Weights of a small GPT-style language model, trained from scratch on English Wikipedia: 3.9M parameters, 7026 steps.
Each number is 128 + 24 x the weight over the matrix's rms, rounded and kept within 0 to 255. Layers, rows and columns count from 0.

# layer 2 MLP down (transposed), 512x128, rms 0.301, rows 278-283, columns 0-127
[[166 146 148 176 158 107 151 130 110 137 110 183 131 149 134 130 139  86 122 135 123 156 181 121 136 122 123 121 104 140  98 139 134 108 154 116 100  95  88 167  73 163  90 139  90 121 173 119 110 167 117 125 155 158 171 101  99 121 145 142 140 163 148 136 126 114 131 142  75 125 123 132 123 109 108 153 147 101  69 182 136  75 140  98 136 129 113 126 112 163 142 158 128 158 124  96 101 122  98  83 128 107 159 106 108 129 119 122 150 185 116 128 121 129  94 123 189 145 149 115 110 104 127 126  92 144 140  91]
 [136 112 148  78 116 116 118 116 106 143 195 105 127 129 122 110 120 113 104 164 126 106 116 102 148 126 133 109 132 117 138 146 128 122 164 116 116 131 124 151 120 144 109 132 114 129 139 114 171 148 119 155 146 100 145  95 149 118 121 122 113 151 127  95 146 143 106 103 127 130 126 132 149 108 117 140 150 127 119 124 110 137 159 167 137 147 128  92 100 118 150 109 107 124 116 123 175 135 133 121 124 150 118  93 117 144 160 135 160 175 106 120 105 130 181 139 155 126 102 144 170 125 109  97 155  92 136 138]
 [153 133  96 132 146 116  67 139 160 120  90 160 103 134  89 172 145 121 171 157 135 140 100 152 121 174  88 138 142 140 162 121 161 117 152 151 109 122  84 122 129 127 129 180 101 172 189  94 150 120 130 100 160 113 148 155 154 162 121 153  81 138 116 115 131 127 118 140  84 127 132  90  94 118 154 128 103 134 109 147 185 121 102 136 154 125  93  59 112 118 174 152 132 156 115 165 135 130 137  94 162 119 136 118 106 118  82  86 102 168 109  86 139 118 152 139 109 118 108 141  69  98 186 139  76 117 125 145]
 [133 151 105 126 123 156 125 148 153 136 127 132 119 109  94 104 123  92 130  85 138 162 135 137 171 139 133 121 160 153 113 119 106 125 140 133 103 175 136 163  96 143 100 111 121 150 136 106 127 127 120 138 117 119 159 163 123 126 169 157 133 136 148 128 110 128 107 110 111 149 124  93 134 170 129  96  77 101 104 137 125 149 160 162 152 126 104 102 106 145 120 168 149 155 119 125 140  96 113 105 134 129 123  73 145 108 138 170 192  99 100 111 127 127 129 157 107  99 183  90  95 139 122 143  98 116 125  94]
 [161 188 124  90 146 110 124  93 137 151 143 136 150 107 151 134 127 130 114 117 142 170 127 119 141  89 114 190 155 157 106 122 128  92 140 159  82 106 131 133 161 119  87 148 117 116 104 121 111 139  68 109  98 113 116 136 131 115 164 116 158  97 128 109 138  89 126  67 168 147 122 191 148 143  91  94 168 104 133 147  91 109 194 119 126 131 189 135 129 129 132 163 106 193 130 109  54  75 125 153 113 146 141 137 127 146 140 127 118 129  91 163 165 154 125 108 140  98 118 122  78 117 153 144 165  98  97 118]
 [ 81 103 128 145 127  99 102  99 128 128 100 122 158  78 105 123 193 102 111 132 129  73 152  95 143  84 123 118 159 143 154 148 131 148 159 144 166 143 155 133 128 100 121  86 140 126 165 174 155  76  89 153 168 171 163 102  79 120 101 119 166 158 103 143 156 148 137 143 106 181 161 117 109  95 112 165  94 124 106 123 161 154 125  85 135 117 129 128 122 141 147 114 156 139 150 137 109 168 106 169 124 114 109 113 115 155 160  98 124 155 185  89 100 129 114 109 172 122 155 154 103  62 173 103 115 149 132  68]]
# layer 2 MLP up, 512x128, rms 0.247, rows 279-283, columns 0-127
[[119  86 135 166  79 121 149 131 101 127 158 129  81 133 167 105 141 147 126 144 113 136 141 146 123 119 107 115 129 154 136 137 116 118 183 157 118 143 132 120 127 123 146 130 120 108 121  84 142 106  84 138 123 108 138 142 114 122 161 143  96 158  71 159 152 142 130 108  91 132 138 105 105 122 147 130 101 124 121 137 127 121 113 151  89 123 128 134 132 144 138 162 148 167 156 145 131 158 117 136 125 131 171 117 138 152 117 112 164 154 149  88 115  92 134 114 127 143 144 127 129  80  98 128 139 124 113 146]
 [120 102  89 148 141  95 101 113 108 127 108 157 147 107 113 144 129 152 169 127  76 137 127 122  86 186 104 133 113 153 131 114 186 129 152 143  88 150 111 166 154 178  92 156 111 161 113 127 123 167 111 108 162 140 134 162 124 151  97 141 115  98 118 132 124 130 145  90 123 120 121 156 116 133 129 157 124 144  97 147 130 139 162 137 163  97  92 115  90  96 109 135 105 136  91 122 127 139 134 130 162 109 134 125 122 127 102 116 132 116 112 108 163 157 168 107 145 134 190 117 102 132 139 124  98  95 128 141]
 [150 144 107 141 114 103 135 127 123 132  84 115 159 150 121 170 150  97 150 195 129 121  92 135 110  94 119 169 133 135 136 124 163 154 100 123 102 105 132 114 107 156 101 133 120 169 157 167  99 139 138 119 141 140 145 149 117 127  94 124 123 126 144 175  96 105 121 148 120 181 149 108 147 132 129 134 152 154 130  86 141 153  96 119 122 127 127  91  76 105 126 112 128 117 119 131 132 163 115 117 111 143  81 109 158 140 109 111  91 126 135 102 113 115 116 136 171 140 141 130 135 130 140 154 133 133 105 135]
 [119 103 115 118  87 151 101 166 150 142 100 133 112  89  97 159 166 114 134 162 140 116 127 150 130 168 153  97 109 100 119 150 144 173 153  96 129 159  99 156 109 139 126  97 115 153 178 154 132 108 155 106 107 133 125 114  95 114  96 140 128 147 125 145 109 199 103 157 117 100 136 115 118 124  90 140 127 145 108 166 115 106 107 100 100 114 113 151 141 138 166 120 162 140 122 157 113 126 106 142 156  90 149 121 129 120 154 130 105 153 122 161 123 109 106 147  93 136 171 101 141 123  85 151  95 118 139 162]
 [100 196 130 108 137 146  85  58 128  93 131 131 192 136 150 143 150 127 132 157  76 113 150  83 146 132 138 140  71 143 115 107  93 172 112 161 123 127 134 131 118 144 168 132 147 133 153 179 132 118 109 108 122 128 110  99 113 164  83 123 102 156 144 155 169 110  69 117 110 109 148 131 121 160 129 136 113 123 128 136 165 132 131 140 130 105 135 130 116 135 135  75  97 189 141 125 106 151 127 165  86 121 109 119 138 162 185  97 142 124 130 125 130 156 143 110  96 126 155 157 122  95 155 145 155 115  89  74]]